Each number is 50 + 12 x the weight over its row's rms, rounded and kept within 0 to 99. Layers, rows and columns count from 0. The size before them is the row's rms in percent of the matrix's.

# layer 2 attention query, 128x128, rms 0.0991, rows 0-63, columns 0-31
068:46 49 40 39 36 56 57 27 43 35 56 45 56 52 58 54 73 44 62 42 47 63 43 51 66 53 60 48 74 37 45 40
101:47 42 70 60 46 45 56 38 46 57 45 56 63 58 56 68 52 34 50 40 64 38 44 48 40 47 51 49 49 47 65 85
077:58 46 55 61 30 61 65 85 57 68 50 63 50 43 59 54 61 58 47 57 45 31 61 58 50 55 60 39 39 45 62 55
079:65 38 50 44 64 35 53 48 41 55 36 43 51 31 40 37 56 50 43 38 74 53 32 55 74 53 35 68 53 46 65 47
094:45 56 49 28 36 70 53 38 46 51 31 60 49 50 63 52 54 49 62 31 23 44 52 44 45 70 53 56 63 64 50 47
083:54 62 61 66 55 39 49 46 42 34 51 51 85 10 53 22 31 69 38 40 55 53 57 66 59 45 46 58 74 29 50 61
079:18 71 56 38 54 46 40 45 38 50 42 42 60 54 59 52 75 66 53 63 34 52 41 47 39 55 87 60 33 58 68 47
096:45 58 42 35 52 59 44 57 45 44 46 59 41 56 37 61 31 58 57 30 21 55 44 42 33 46 54 28 74 63 35 46
117:71 44 50 67 28 55 36 56 43 42 62 40 45 48 34 46 62 68 46 63 60 37 76 51 66 38 54 44 52 52 52 50
091:57 30 35 59 48 76 49 30 54 49 42 44 44 41 63 22 67 56 39 58 49 53 36 42 54 50 46 79 55 37 56 58
117:28 33 50 40 51 65 32 51 53 50 75 55 46 60 54 43 55 63 66 30 43 73 46 37 45 50 55 55 49 50 44 48
067:46 56 53 55 32 64 44 49 57 41 46 54 54 47 39 64 52 46 32 41 54 37 58 65 35 25 56 50 50 40 49 93
105:63 36 49 63 48 63 55 53 46 62 41 59 55 69 60 35 75 56 56 58 69 25 49 54 68 65 44 53 30 56 45 40
098:40 55 60 27 52 52 53 52 43 48 66 59 50 39 80 50 49 45 59 57 59 58 45 32 64 56 60 41 56 47 71 42
080:57 36 66 36 39 20 30 56 49 37 39 65 63 54 44 71 43 46 44 57 35 44 47 50 44 30 69 47 66 37 36 48
098:55 47 55 54 42 61 30 43 32 40 78 60 55 78 86 50 41 36 64 52 31 49 42 35 50 36 40 54 73 47 49 47
102:45 42 59 64 45 55 61 59 42 35 46 74 38 53 46 40 65 35 51 61 50 40 49 68 48 40 56 68 75 37 22 42
109:64 67 64 59 61 48 41 59 54 24 49 22 41 61 33 69 41 50 51 41 43 63 51 55 40 40 37 51 73 50 38 49
088:43 53 42 41 34 54 34 66 47 53 52 33 62 45 53 50 56 60 37 58 56 17 49 53 49 65 77 52 47 71 43 28
094:52 55 32 57 43 53 50 37 54 45 47 64 45 48 33 39 62 29 61 67 35 62 54 44 62 63 47 48 60 46 62 48
096:40 79 57 48 75 68 49 44 45 27 65 43 43 56 60 53 53 54 66 48 44 49 37 67 56 49 28 43 46 73 50 24
073:43 48 67 63 40 56 55 72 71 38 55 63 49 33 41 32 54 52 52 34 48 54 73 73 34 68 35 68 39 53 63 51
090:65 49 55 55 46 39 48 45 44 48 36 51 42 77 54 46 48 33 39 55 45 43 36 51 32 55 39 62 87 41 52 40
092:51 63 34 67 77 70 24 33 52 67 46 61 51 59 60 52 54 31 55 67 42 30 50 43 64 33 68 57 44 64 68 56
096:41 42 34 59 30 53 55 44 49 54 50 63 61 43 49 70 30 52 47 41 62 55 43 37 24 31 54 39 36 33 54 55
079:35 63 38 53 47 29 67 58 46 44 60 47 64 54 45 58 69 49 49 67 50 63 54 53 46 42 43 34 37 43 54 49
081:50 35 39 45 49 41 51 48 36 48 64 56 67 61 44 23 59 51 50 63 56 49 45 46 65 50 55 58 46 41 65 47
081:47 48 17 51 35 29 74 22 38 44 45 42 46 39 55 52 46 61 55 60 39 58 25 55 58 37 70 52 59 53 66 55
100:45 19 40 51 33 46 52 65 48 51 26 79 52 32 57 61 59 54 56 52 71 41 55 44 48 49 70 55 59 35 34 48
093:49 41 75 56 53 53 72 52 67 53 65 46 59 38 39 45 48 56 65 31 44 43 60 40 43 32 73 34 60 72 48 51
081:37 36 62 47 47 57 51 69 59 59 51 29 36 37 57 35 45 37 55 30 44 47 38 35 49 29 71 60 70 59 58 31
087:53 49 31 61 63 54 34 43 53 61 53 48 50 57 34 29 50 58 76 31 71 55 42 53 56 46 55 50 40 44 38 48
091:41 72 41 33 50 65 75 43 54 48 51 54 59 52 48 32 58 69 46 49 46 55 35 59 45 39 63 41 43 50 50 58
085:43 70 54 41 48 59 73 42 43 55 53 64 62 43 49 47 58 57 44 43 52 63 50 49 49 65 50 35 37 40 56 85
087:69 40 47 43 65 32 32 54 50 42 47 60 41 54 39 50 39 42 67 46 42 44 52 44 49 62 52 54 68 44 37 19
086:72 41 58 25 52 28 19 63 41 53 50 53 48 45 59 59 42 38 51 53 32 33 46 64 54 43 44 51 56 37 62 59
090:41 61 50 66 43 50 50 43 61 60 43 54 64 43 58 53 53 54 62 45 37 65 46 50 45 58 66 54 29 44 56 51
078:39 67 64 39 58 73 67 55 50 44 48 48 52 43 46 49 54 56 41 59 64 56 56 57 31 53 40 62 38 53 49 65
096:49 68 40 64 76 68 74 51 53 39 42 49 67 49 40 59 55 71 36 63 44 65 52 46 38 55 56 36 56 53 51 73
087:49 59 47 39 50 63 53 59 60 48 62 49 60 46 71 57 71 56 38 54 28 59 38 61 52 35 27 25 34 45 37 76
111:50 58 54 61 42 65 61 45 58 57 47 50 48 51 68 50 51 63 47 50 53 62 62 52 43 41 48 33 43 33 48 49
094:43 56 66 66 32 57 44 27 60 63 32 46 43 46 36 64 38 56 48 33 51 36 58 42 61 37 46 45 52 60 56 36
108:50 49 38 48 59 27 27 46 59 44 64 75 42 64 58 49 44 54 68 38 49 40 61 32 41 63 37 61 54 52 65 37
099:38 44 52 70 39 45 51 62 33 69 65 31 34 35 63 63 52 53 35 58 57 53 66 36 55 41 61 34 66 55 47 64
096:64 57 40 52 41 57 45 42 39 60 61 55 42 45 28 47 34 36 48 56 54 61 62 59 51 58 70 47 61 57 44 24
111:69 21 34 42 81 31 40 59 35 50 46 46 55 71 65 46 55 51 55 61 40 47 55 43 51 42 57 75 50 26 58 46
105:65 69 50 35 49 50 63 51 53 56 64 51 58 55 54 56 48 56 56 55 39 34 53 55 45 43 53 16 62 50 82 45
107:52 49 34 50 45 38 46 70 50 44 66 53 56 27 32 44 61 65 48 42 55 58 47 63 39 63 46 55 78 60 57 60
103:53 64 44 44 48 60 60 58 68 36 45 47 40 45 40 52 52 75 46 43 58 69 51 71 41 52 52 41 54 36 64 69
104:47 17 45 43 51 54 48 39 69 54 24 58 57 40 38 51 72 41 15 35 47 60 60 40 64 54 69 57 28 33 54 49
108:71 29 62 50 53 32 30 58 35 35 49 32 51 51 81 48 38 52 57 53 71 34 51 45 74 37 48 59 44 35 53 49
102:60 27 39 49 63 58 25 47 58 40 38 28 52 42 41 60 54 58 42 45 51 37 48 34 58 37 55 80 52 37 37 26
105:32 52 39 53 52 44 45 60 38 62 67 60 35 75 56 40 48 57 83 68 52 50 44 36 43 68 49 52 42 50 49 34
105:62 51 60 52 22 33 43 46 38 55 46 63 58 37 49 75 52 54 54 54 45 38 34 47 38 57 54 54 61 50 55 62
107:47 56 53 27 53 36 26 37 63 51 71 44 48 60 63 39 41 31 37 55 53 39 33 58 54 43 66 49 62 38 52 54
103:55 54 52 61 36 52 45 48 40 58 49 74 43 34 65 40 54 22 30 36 62 64 25 47 54 58 43 70 38 28 66 60
108:46 39 67 48 67 61 53 59 47 45 51 69 64 67 46 51 29 40 60 50 34 36 57 54 71 42 48 37 47 56 56 52
105:42 42 62 25 49 61 50 54 38 47 44 49 57 61 44 62 53 46 29 54 57 52 54 55 81 54 54 53 19 70 81 56
116:34 51 47 27 79 53 33 52 15 61 39 38 44 67 53 42 48 38 48 35 59 41 57 34 57 45 45 50 51 61 58 48
108:55 63 57 56 43 68 65 49 60 56 48 38 44 58 61 52 53 54 34 43 38 52 58 34 50 59 68 44 51 60 34 58
113:51 54 48 66 40 44 53 39 58 57 51 61 49 43 56 42 56 39 73 53 46 38 44 51 73 43 45 42 35 58 55 72
112:65 57 50 33 57 55 55 73 55 22 70 34 71 65 55 59 65 55 59 44 52 58 54 41 59 70 41 53 46 58 48 63
107:46 50 55 34 40 47 53 61 44 40 45 31 49 64 52 24 44 58 57 63 27 53 51 63 61 44 42 45 54 57 55 30
107:48 41 37 81 56 67 52 58 50 52 53 45 65 51 52 44 81 48 76 18 56 59 38 65 60 56 40 56 61 32 54 51
# layer 2 attention key, 128x128, rms 0.102, rows 0-63, columns 0-31
081:50 52 66 67 51 60 50 82 69 48 50 55 65 43 42 42 39 62 19 45 51 43 30 58 56 42 33 62 41 59 41 16
082:44 45 44 51 43 58 20 45 43 51 48 49 34 53 45 47 43 62 65 67 64 71 64 53 44 39 61 33 53 62 47 55
073:32 41 45 66 60 31 61 45 39 54 34 41 74 50 68 64 43 50 45 45 74 57 49 45 42 41 59 46 59 56 77 65
092:32 42 39 54 35 58 64 54 32 42 65 50 43 64 58 59 68 40 80 63 44 46 60 25 44 46 64 27 64 54 58 52
095:48 53 68 53 54 58 40 62 70 60 72 47 46 52 45 43 44 65 22 33 49 61 46 55 60 56 27 45 44 38 46 39
074:65 39 70 60 43 29 57 48 50 55 53 40 51 55 41 43 28 53 53 34 51 56 41 62 57 38 58 51 51 64 55 41
084:36 31 72 39 50 59 43 65 50 34 44 48 53 61 46 58 60 55 24 35 69 59 44 50 54 50 39 70 54 53 40 63
100:51 68 71 61 39 59 39 53 77 25 54 56 66 37 62 39 51 59 33 34 62 44 46 68 49 46 43 47 46 58 59 48
095:76 47 32 39 57 34 48 40 39 47 49 50 56 67 52 54 32 45 63 48 55 42 59 23 45 47 41 43 54 34 66 49
095:34 56 40 26 81 42 52 37 50 65 42 65 53 37 33 36 45 54 39 51 50 25 46 27 68 80 57 30 65 42 58 64
101:53 53 45 57 41 43 40 64 52 57 28 60 69 48 61 52 30 66 61 29 56 46 52 46 60 48 47 48 53 65 65 49
068:70 58 46 54 49 48 57 69 32 27 44 57 49 49 45 42 78 23 53 30 57 45 41 51 50 69 42 53 63 26 61 67
094:25 33 53 60 42 44 49 36 41 76 71 36 48 61 18 54 61 70 68 65 61 53 61 48 72 35 44 63 33 57 59 34
093:40 57 82 63 54 51 51 55 59 53 44 53 66 43 34 59 36 67 49 38 62 37 49 67 45 27 40 66 40 50 59 57
074:70 46 59 47 43 26 41 51 68 31 47 66 35 57 46 43 33 38 61 32 36 64 38 45 52 64 51 33 62 48 61 45
104:64 68 30 35 35 63 34 46 52 59 47 60 63 63 45 32 44 55 54 45 40 32 36 38 52 52 44 50 35 58 50 38
097:81 43 50 38 34 60 45 70 59 37 59 66 59 59 68 63 41 39 19 59 49 45 45 49 38 58 45 65 52 58 51 57
110:70 65 37 59 33 43 47 56 41 26 39 30 41 37 53 52 52 45 56 31 42 46 64 58 55 59 53 47 60 50 54 50
086:38 35 76 32 72 66 66 59 52 53 44 47 48 28 55 59 40 77 53 28 62 56 23 49 44 62 34 51 49 59 57 46
099:63 65 39 31 38 57 38 53 69 48 55 46 59 42 55 55 64 42 48 43 56 36 51 43 49 65 43 63 61 55 55 44
096:30 31 66 49 64 47 50 52 44 44 24 50 62 59 43 48 46 52 51 62 73 47 68 58 51 46 44 23 63 58 65 51
082:46 49 58 55 34 73 31 52 60 53 47 22 71 41 43 66 73 43 47 53 42 27 49 46 51 49 41 50 33 45 48 57
089:36 53 65 62 65 49 20 39 41 54 47 51 51 62 75 61 68 44 59 58 36 71 58 48 63 43 30 36 41 42 57 62
087:57 65 53 53 55 78 52 83 58 60 50 44 54 49 37 47 51 73 35 47 52 52 61 53 24 54 44 53 51 32 67 36
094:51 52 52 51 52 63 51 55 35 58 68 65 41 39 55 21 68 39 41 42 44 59 29 38 67 66 43 57 56 52 42 54
087:65 51 83 52 35 72 71 54 59 43 62 61 53 53 67 34 43 46 62 70 56 62 57 43 55 50 44 46 50 58 44 39
075:58 57 60 43 30 47 52 69 33 52 51 55 65 54 57 55 71 27 60 62 39 35 55 56 35 50 35 42 65 48 68 26
081:67 61 79 55 39 58 65 74 42 58 56 43 52 54 39 52 63 64 47 51 49 45 33 45 31 47 37 52 68 43 53 44
092:69 61 53 61 46 52 29 67 43 63 94 59 52 58 53 56 48 31 49 38 30 33 51 48 43 54 55 59 58 50 24 52
079:26 52 62 31 46 36 43 47 38 48 50 73 39 57 64 45 50 53 55 57 56 29 33 45 37 73 53 46 47 51 31 52
079:38 40 22 50 65 70 57 39 65 58 12 56 57 57 49 60 41 52 41 55 39 40 48 46 80 64 39 40 33 45 53 44
084:43 32 31 58 61 43 37 54 37 40 35 68 39 71 52 25 78 71 48 34 44 55 37 54 73 71 62 71 66 62 53 63
087:50 32 53 33 59 36 42 54 48 23 37 52 37 35 53 50 55 47 53 54 60 50 68 60 37 54 54 60 72 55 38 41
117:52 58 46 58 35 61 52 35 66 49 23 50 43 60 38 40 59 55 45 55 49 71 35 59 23 48 43 37 54 54 61 45
106:50 69 53 48 34 70 47 42 34 54 62 42 68 33 45 55 56 60 52 66 52 33 39 41 51 60 62 64 62 32 70 40
093:60 51 53 91 37 64 38 30 34 56 43 42 59 66 68 47 36 50 59 42 57 26 29 48 59 53 84 47 38 48 43 63
114:60 53 43 33 48 50 55 55 60 59 26 29 56 55 35 37 43 46 57 46 65 70 46 63 61 52 47 54 79 47 69 43
093:35 35 43 51 52 35 55 51 37 50 56 57 51 54 39 52 58 59 34 49 38 65 67 66 38 53 39 39 39 47 36 57
114:49 60 48 59 31 30 29 32 77 40 50 39 43 50 49 61 42 50 45 41 52 64 36 50 36 43 31 58 61 48 59 25
096:69 48 55 59 53 49 58 59 58 50 47 66 60 44 40 43 38 49 30 52 57 55 65 52 35 73 42 28 67 37 65 55
111:49 75 28 61 37 31 58 50 58 51 38 41 43 35 66 63 66 66 51 47 62 45 66 50 20 43 39 59 55 57 67 60
107:26 41 38 49 54 44 42 67 40 35 56 59 72 40 71 41 65 45 59 47 44 69 72 59 50 66 39 54 46 35 36 56
108:58 45 52 67 56 59 56 45 46 55 71 51 53 51 63 42 49 54 45 37 52 41 62 34 66 36 48 51 61 40 29 65
103:48 80 55 33 51 53 80 48 55 44 40 57 70 47 44 65 49 41 88 44 48 67 31 61 35 30 43 56 48 53 55 39
117:49 44 40 74 54 56 45 34 43 54 71 38 59 55 79 55 64 42 63 61 49 21 51 56 54 57 51 39 33 47 67 61
102:39 28 37 62 32 72 56 33 45 57 67 39 41 42 19 49 37 54 59 46 50 48 28 56 44 57 42 25 53 58 45 44
097:69 73 60 37 50 54 56 76 67 57 39 58 51 46 38 59 24 70 65 32 44 41 39 84 61 70 35 32 59 51 34 45
124:80 54 60 43 42 49 26 56 36 50 51 75 67 53 63 48 51 54 46 61 57 35 47 53 49 45 59 56 45 47 40 48
110:39 64 38 57 48 55 60 38 51 33 22 59 53 35 38 56 55 39 41 71 31 49 63 44 52 57 53 40 54 67 61 39
111:47 50 55 42 46 54 56 78 44 43 75 26 59 53 56 44 44 66 71 51 38 36 62 39 64 51 50 39 41 68 47 52
128:58 67 27 40 40 56 32 66 38 52 56 59 53 61 61 44 52 50 66 75 46 22 44 42 70 55 57 41 30 57 59 57
115:44 52 72 45 59 29 70 46 68 51 27 40 33 42 40 53 62 45 38 52 52 75 56 56 23 62 31 47 47 55 62 45
102:49 47 40 60 42 74 56 53 50 58 16 66 69 65 46 44 57 60 61 50 46 29 47 51 36 49 37 61 42 56 49 44
113:61 31 31 58 56 50 57 66 85 52 44 52 56 49 26 57 44 40 45 67 58 48 54 58 29 57 73 49 47 49 70 51
106:43 57 69 51 26 39 52 48 59 38 31 44 52 54 35 63 52 42 48 47 51 62 58 52 50 48 50 28 61 69 64 38
100:55 39 35 45 41 57 61 46 65 53 52 45 47 61 31 41 59 55 57 57 77 43 69 53 37 40 39 59 41 57 48 69
120:48 55 50 50 45 65 51 48 47 46 52 47 37 34 45 33 58 51 37 31 55 68 65 68 20 53 54 37 60 38 40 29
099:63 60 46 63 39 60 41 44 55 59 64 31 39 51 50 43 66 34 53 44 49 34 49 53 36 26 25 26 63 29 83 49
116:46 54 40 68 54 46 65 53 75 52 44 51 58 61 46 65 39 63 44 64 47 70 47 69 57 47 24 43 63 49 47 45
103:30 62 52 57 62 33 36 49 66 50 61 45 57 45 53 44 65 26 44 58 67 54 49 32 39 49 37 41 58 27 71 57
114:53 60 50 59 23 49 67 70 50 54 41 70 34 55 38 49 55 49 30 51 42 48 47 32 49 47 45 62 48 73 51 63
108:47 53 52 51 30 63 47 46 62 41 33 64 31 38 61 47 53 52 36 40 52 49 52 46 41 47 63 45 66 35 48 25
105:39 74 40 49 38 33 55 65 59 42 20 48 58 69 44 50 59 43 29 48 35 54 43 62 39 41 37 46 39 51 54 63
107:35 50 44 35 42 64 46 31 45 54 59 54 46 41 70 49 34 57 49 52 59 28 58 44 33 49 35 56 59 44 75 49
# layer 2 attention value, 128x128, rms 0.0633, rows 0-42, columns 0-31
087:22 43 49 71 46 50 48 65 42 45 45 62 50 66 50 62 53 36 47 41 55 64 44 66 67 41 52 61 47 39 47 59
086:48 45 25 63 48 60 42 44 45 33 63 67 66 69 65 55 61 63 31 13 61 38 52 58 41 60 55 52 47 50 65 68
088:51 65 51 29 73 38 60 31 32 59 35 63 38 39 59 50 39 48 61 54 50 41 30 58 49 53 45 47 45 22 56 72
087:42 59 47 69 57 42 47 38 58 48 33 50 63 33 66 54 67 76 33 58 55 47 39 42 62 63 59 44 63 28 59 45
090:40 43 60 56 68 69 66 55 51 41 44 50 60 49 38 50 53 59 58 51 51 38 37 64 60 44 61 64 57 30 50 48
089:56 59 70 72 48 67 52 71 56 66 65 47 54 36 36 62 48 83 55 58 60 58 53 76 60 31 45 52 46 40 53 49
090:41 58 62 44 61 45 45 48 51 50 39 49 69 57 60 82 40 47 62 33 48 43 47 64 49 50 53 46 77 44 54 39
091:66 53 26 37 66 43 49 35 42 49 42 33 43 59 51 62 41 47 61 64 50 65 39 31 47 53 45 52 33 61 44 73
092:89 43 45 44 68 39 61 37 49 57 31 48 49 51 54 47 76 45 67 49 50 66 40 33 33 51 40 52 55 43 50 36
085:45 31 71 59 53 41 58 52 48 70 40 67 62 57 61 65 42 69 58 65 44 42 48 46 64 51 52 32 34 49 51 74
092:57 50 49 26 58 49 40 33 44 45 58 42 57 58 42 27 46 42 43 62 51 53 57 56 39 68 43 53 58 28 56 60
089:51 49 53 58 50 57 47 32 48 52 59 54 41 47 54 75 41 36 73 72 41 57 47 68 59 44 54 22 51 63 32 48
094:47 42 53 57 52 48 27 39 43 42 35 33 49 51 32 52 60 51 58 86 54 53 49 53 60 66 43 29 55 44 52 53
086:44 69 52 48 63 30 30 49 63 52 54 52 72 21 34 52 62 53 44 47 78 46 52 55 57 35 41 39 62 68 46 60
095:39 33 59 44 56 46 36 23 54 55 36 53 60 47 40 53 61 78 49 56 65 41 40 60 51 64 31 33 46 60 44 41
087:58 52 36 27 53 33 67 28 24 33 56 61 50 43 70 60 55 43 66 55 68 62 59 52 59 50 20 42 52 31 34 59
087:39 64 40 24 37 51 42 51 71 59 64 49 62 30 25 57 42 60 57 51 45 55 45 57 55 41 17 44 46 68 54 44
103:68 43 44 26 32 47 49 61 37 57 39 35 47 40 68 40 54 42 63 49 43 59 41 55 47 59 65 32 68 41 31 56
080:53 49 38 43 65 52 58 52 39 52 56 41 62 42 45 30 44 59 44 55 48 57 64 43 55 87 42 44 44 63 62 66
075:52 52 48 42 53 56 31 48 43 53 53 59 41 62 36 38 73 56 42 61 36 47 39 33 35 74 66 64 43 46 49 56
092:51 72 43 51 36 51 50 45 55 45 56 35 61 37 51 47 50 34 41 65 33 58 50 65 36 65 47 62 49 36 38 51
081:49 45 53 65 53 56 58 54 70 22 41 63 20 49 63 25 71 38 62 64 60 37 39 43 71 65 51 67 31 60 37 55
088:48 55 58 57 52 50 53 50 33 55 36 30 38 46 39 37 43 36 35 36 42 38 42 44 43 57 32 60 49 43 62 64
087:49 41 41 23 29 32 31 36 48 70 37 60 19 36 49 35 43 57 67 61 50 69 54 37 42 44 39 37 73 44 55 46
089:32 44 42 58 58 55 35 51 61 54 59 67 64 21 48 46 40 73 43 41 34 80 53 41 50 55 33 62 43 71 58 63
063:40 41 49 44 71 55 49 57 60 58 60 70 59 48 58 46 33 55 48 51 75 63 67 53 58 55 49 49 40 61 47 48
078:65 50 61 44 57 48 72 55 54 41 34 53 66 41 58 46 64 48 50 24 58 46 51 55 67 59 61 38 62 50 35 47
098:44 48 43 36 33 45 50 23 22 30 38 50 58 50 69 63 43 35 41 53 52 52 52 52 46 52 52 40 70 61 49 41
089:67 52 34 40 58 48 46 37 47 21 78 37 35 53 47 35 40 59 60 37 47 64 40 76 26 58 50 52 33 59 66 56
096:52 23 40 50 62 43 73 64 49 33 52 29 39 55 45 34 49 61 61 45 56 51 45 50 49 30 53 60 39 30 30 48
092:51 40 40 33 37 57 61 41 36 59 44 38 63 69 49 52 40 46 42 54 53 49 53 34 45 31 36 47 74 46 71 68
088:51 54 53 58 72 39 41 53 36 40 46 45 72 59 48 23 50 41 37 30 30 59 51 52 38 59 26 53 55 43 55 40
120:44 64 46 35 51 52 28 45 66 40 49 35 56 53 60 58 43 28 42 47 65 61 64 35 48 22 43 55 37 52 56 43
120:43 53 46 29 41 52 47 43 45 44 42 62 29 34 42 35 47 39 39 20 75 44 44 33 52 65 35 46 46 57 50 24
132:42 48 63 69 54 38 47 38 38 49 53 51 61 61 50 43 48 39 41 51 39 61 68 65 43 43 40 54 42 51 22 31
129:22 36 72 41 39 48 50 60 45 47 73 46 51 53 43 47 40 51 35 42 30 71 42 49 75 31 64 62 75 48 47 49
128:43 34 56 35 45 54 64 84 57 49 45 46 28 43 43 37 66 67 64 72 29 50 31 26 55 28 57 45 25 36 36 40
117:36 46 81 57 60 67 51 49 54 74 32 74 61 40 59 46 39 32 46 29 61 54 49 45 47 72 45 54 66 33 53 38
126:47 56 36 45 42 57 57 67 54 70 57 59 33 40 50 24 59 53 57 57 75 41 61 61 44 58 58 53 39 49 53 42
123:57 53 46 57 37 62 48 35 61 35 53 35 52 53 73 47 44 50 44 44 34 31 60 55 38 57 40 25 50 43 54 58
122:44 58 58 64 55 49 67 40 48 29 37 73 60 35 29 57 54 41 47 31 38 20 72 50 72 53 53 64 28 54 53 45
116:59 46 38 71 64 50 51 46 43 31 27 45 29 62 42 54 53 62 44 58 29 56 45 73 24 67 57 41 53 23 54 28
119:55 59 42 54 46 41 34 60 48 57 54 52 26 42 45 72 30 79 50 50 53 58 74 55 47 64 58 34 56 44 60 50
# layer 2 attention output (transposed), 128x128, rms 0.0553, rows 0-42, columns 0-31
089:56 57 51 21 61 56 58 49 54 67 49 58 47 31 60 25 51 45 46 52 44 60 67 37 62 44 46 39 58 73 42 60
084:53 52 36 55 53 57 50 29 44 66 55 46 27 53 64 57 42 30 56 54 52 65 50 46 66 34 55 44 43 60 41 41
079:38 35 61 41 64 53 42 64 71 25 79 50 49 50 23 43 66 27 61 56 48 37 50 47 55 34 46 63 31 50 42 35
092:54 53 63 44 47 76 69 65 53 43 58 35 26 43 50 54 41 31 57 33 42 59 48 57 47 60 27 44 63 41 56 38
084:64 50 47 54 64 31 54 26 30 36 52 54 40 49 51 29 25 48 52 40 37 50 67 38 27 41 36 33 46 60 39 57
087:37 39 54 47 54 41 44 40 47 68 51 52 48 76 63 37 30 53 39 32 69 29 56 32 70 60 39 53 50 52 73 63
078:73 61 64 49 52 47 37 43 55 54 58 65 26 51 41 40 51 36 52 50 48 45 52 58 54 59 40 37 38 56 35 51
094:53 31 60 60 54 56 55 56 65 37 23 53 49 19 31 63 55 63 37 39 41 37 49 57 50 47 49 55 58 47 43 49
092:27 40 53 55 70 43 46 49 54 41 54 65 64 40 31 64 60 43 36 42 49 59 47 66 58 54 62 63 44 38 29 64
079:74 61 47 35 62 47 37 56 40 60 55 47 48 61 43 27 75 46 63 48 54 73 28 27 27 59 60 41 68 59 43 10
082:55 57 56 60 48 42 42 67 62 60 51 61 60 82 29 54 51 61 59 30 39 46 42 82 41 52 62 45 57 49 50 50
085:50 44 60 36 75 44 46 41 43 45 43 56 52 53 51 36 52 49 31 44 20 53 40 69 45 39 44 66 48 54 36 46
095:58 52 45 60 65 45 45 50 42 60 31 54 59 60 53 71 58 46 51 45 54 35 42 57 32 54 49 62 39 56 58 31
078:52 44 51 43 58 42 69 51 71 48 52 72 16 52 45 59 29 35 73 35 58 46 59 22 60 36 60 54 36 61 36 58
082:54 58 40 47 60 65 59 51 67 38 61 50 37 61 64 43 40 32 70 43 51 56 48 25 39 53 62 38 49 63 35 51
076:62 55 60 73 64 38 27 37 76 57 56 27 55 46 24 34 20 52 49 60 35 38 52 59 36 47 65 67 28 59 40 58
086:47 46 46 73 58 38 58 45 71 59 57 42 51 45 46 64 40 53 57 36 62 68 50 52 60 43 58 62 63 43 63 52
102:53 51 53 61 49 53 43 36 59 43 59 51 59 67 46 64 48 69 39 51 45 36 47 51 34 39 50 69 42 60 56 42
069:58 63 62 51 53 45 55 48 32 60 46 45 59 75 54 66 40 63 58 43 57 30 51 53 24 52 50 38 46 63 62 65
061:65 42 51 62 62 58 71 51 50 41 47 51 67 52 71 74 57 44 55 49 60 49 70 53 57 48 24 64 55 68 43 32
081:32 21 55 59 35 70 50 36 55 48 46 48 28 51 42 32 50 81 33 41 57 47 53 49 46 39 57 44 53 67 45 36
078:43 47 64 55 53 55 40 51 33 58 40 50 70 63 62 51 20 66 47 60 50 64 53 39 55 50 38 46 19 46 48 42
078:20 61 65 47 58 44 47 79 82 51 50 73 61 48 31 63 40 50 56 47 50 41 58 64 33 44 66 42 39 67 52 23
077:31 47 56 49 68 60 60 55 56 33 45 59 53 72 44 52 62 51 66 58 69 30 45 53 57 43 60 62 29 35 35 56
092:38 71 50 67 65 44 76 62 48 57 55 13 44 34 29 58 57 40 58 42 65 42 53 51 50 53 64 61 78 35 39 64
058:47 46 69 55 58 55 54 31 33 29 53 29 66 57 49 34 50 43 40 36 40 37 57 41 42 49 40 46 74 30 37 50
089:45 66 65 28 49 47 52 72 71 40 58 56 34 42 43 50 35 51 58 48 27 65 47 46 43 45 57 52 70 43 57 53
095:36 44 64 59 45 38 29 48 56 37 42 37 56 68 42 67 43 36 61 29 75 50 51 69 54 51 58 51 58 35 61 54
088:38 32 70 49 23 46 58 39 43 62 44 67 51 56 55 43 50 52 34 48 50 23 51 40 48 52 55 59 38 55 46 67
082:57 42 58 47 47 48 48 24 74 50 49 60 46 37 68 46 38 40 46 67 26 59 43 58 45 54 56 41 30 65 46 54
088:48 56 48 53 43 31 27 69 58 56 76 62 37 54 49 67 48 48 71 32 46 31 37 50 61 60 68 40 40 50 67 31
090:39 52 45 48 34 72 60 70 63 71 55 65 50 37 51 78 70 21 43 53 81 52 41 55 60 35 73 45 52 55 45 48
121:56 36 30 54 62 42 41 46 34 73 55 58 41 40 46 52 37 74 49 70 39 50 50 52 52 80 52 43 33 78 67 63
125:41 23 42 41 43 59 48 44 56 56 60 33 50 49 57 42 58 49 34 40 45 42 24 47 64 51 39 63 55 51 58 52
138:68 42 51 33 55 58 54 27 64 44 39 76 45 47 48 61 53 48 64 58 29 50 59 37 62 48 63 61 59 75 30 54
139:47 55 36 52 64 66 50 40 45 42 38 52 67 52 53 66 74 36 52 50 55 49 40 33 37 64 36 63 47 39 56 48
133:47 65 35 49 44 34 44 46 53 55 63 46 40 76 59 61 55 40 38 24 71 36 52 46 41 47 53 56 64 57 46 70
132:75 37 39 57 54 46 42 36 54 63 36 54 51 44 31 76 54 51 38 30 48 62 76 41 46 39 68 36 33 41 47 64
133:51 47 62 51 35 55 24 61 41 48 58 35 49 49 26 85 47 28 63 45 43 53 43 78 65 49 49 65 43 38 29 87
139:33 64 50 47 66 62 81 60 74 35 53 28 58 49 28 42 66 42 56 60 65 54 25 54 49 29 62 81 55 34 32 42
129:68 44 48 41 50 48 29 64 53 62 54 54 51 56 78 52 46 66 20 61 48 59 37 51 69 41 38 58 40 51 61 40
125:66 52 36 41 38 51 52 62 61 34 57 47 49 66 44 41 46 35 75 67 63 52 54 33 77 47 40 55 47 47 40 60
125:45 58 44 50 62 53 50 34 50 62 61 58 56 62 45 39 55 46 57 57 57 46 51 38 61 37 48 79 40 81 37 36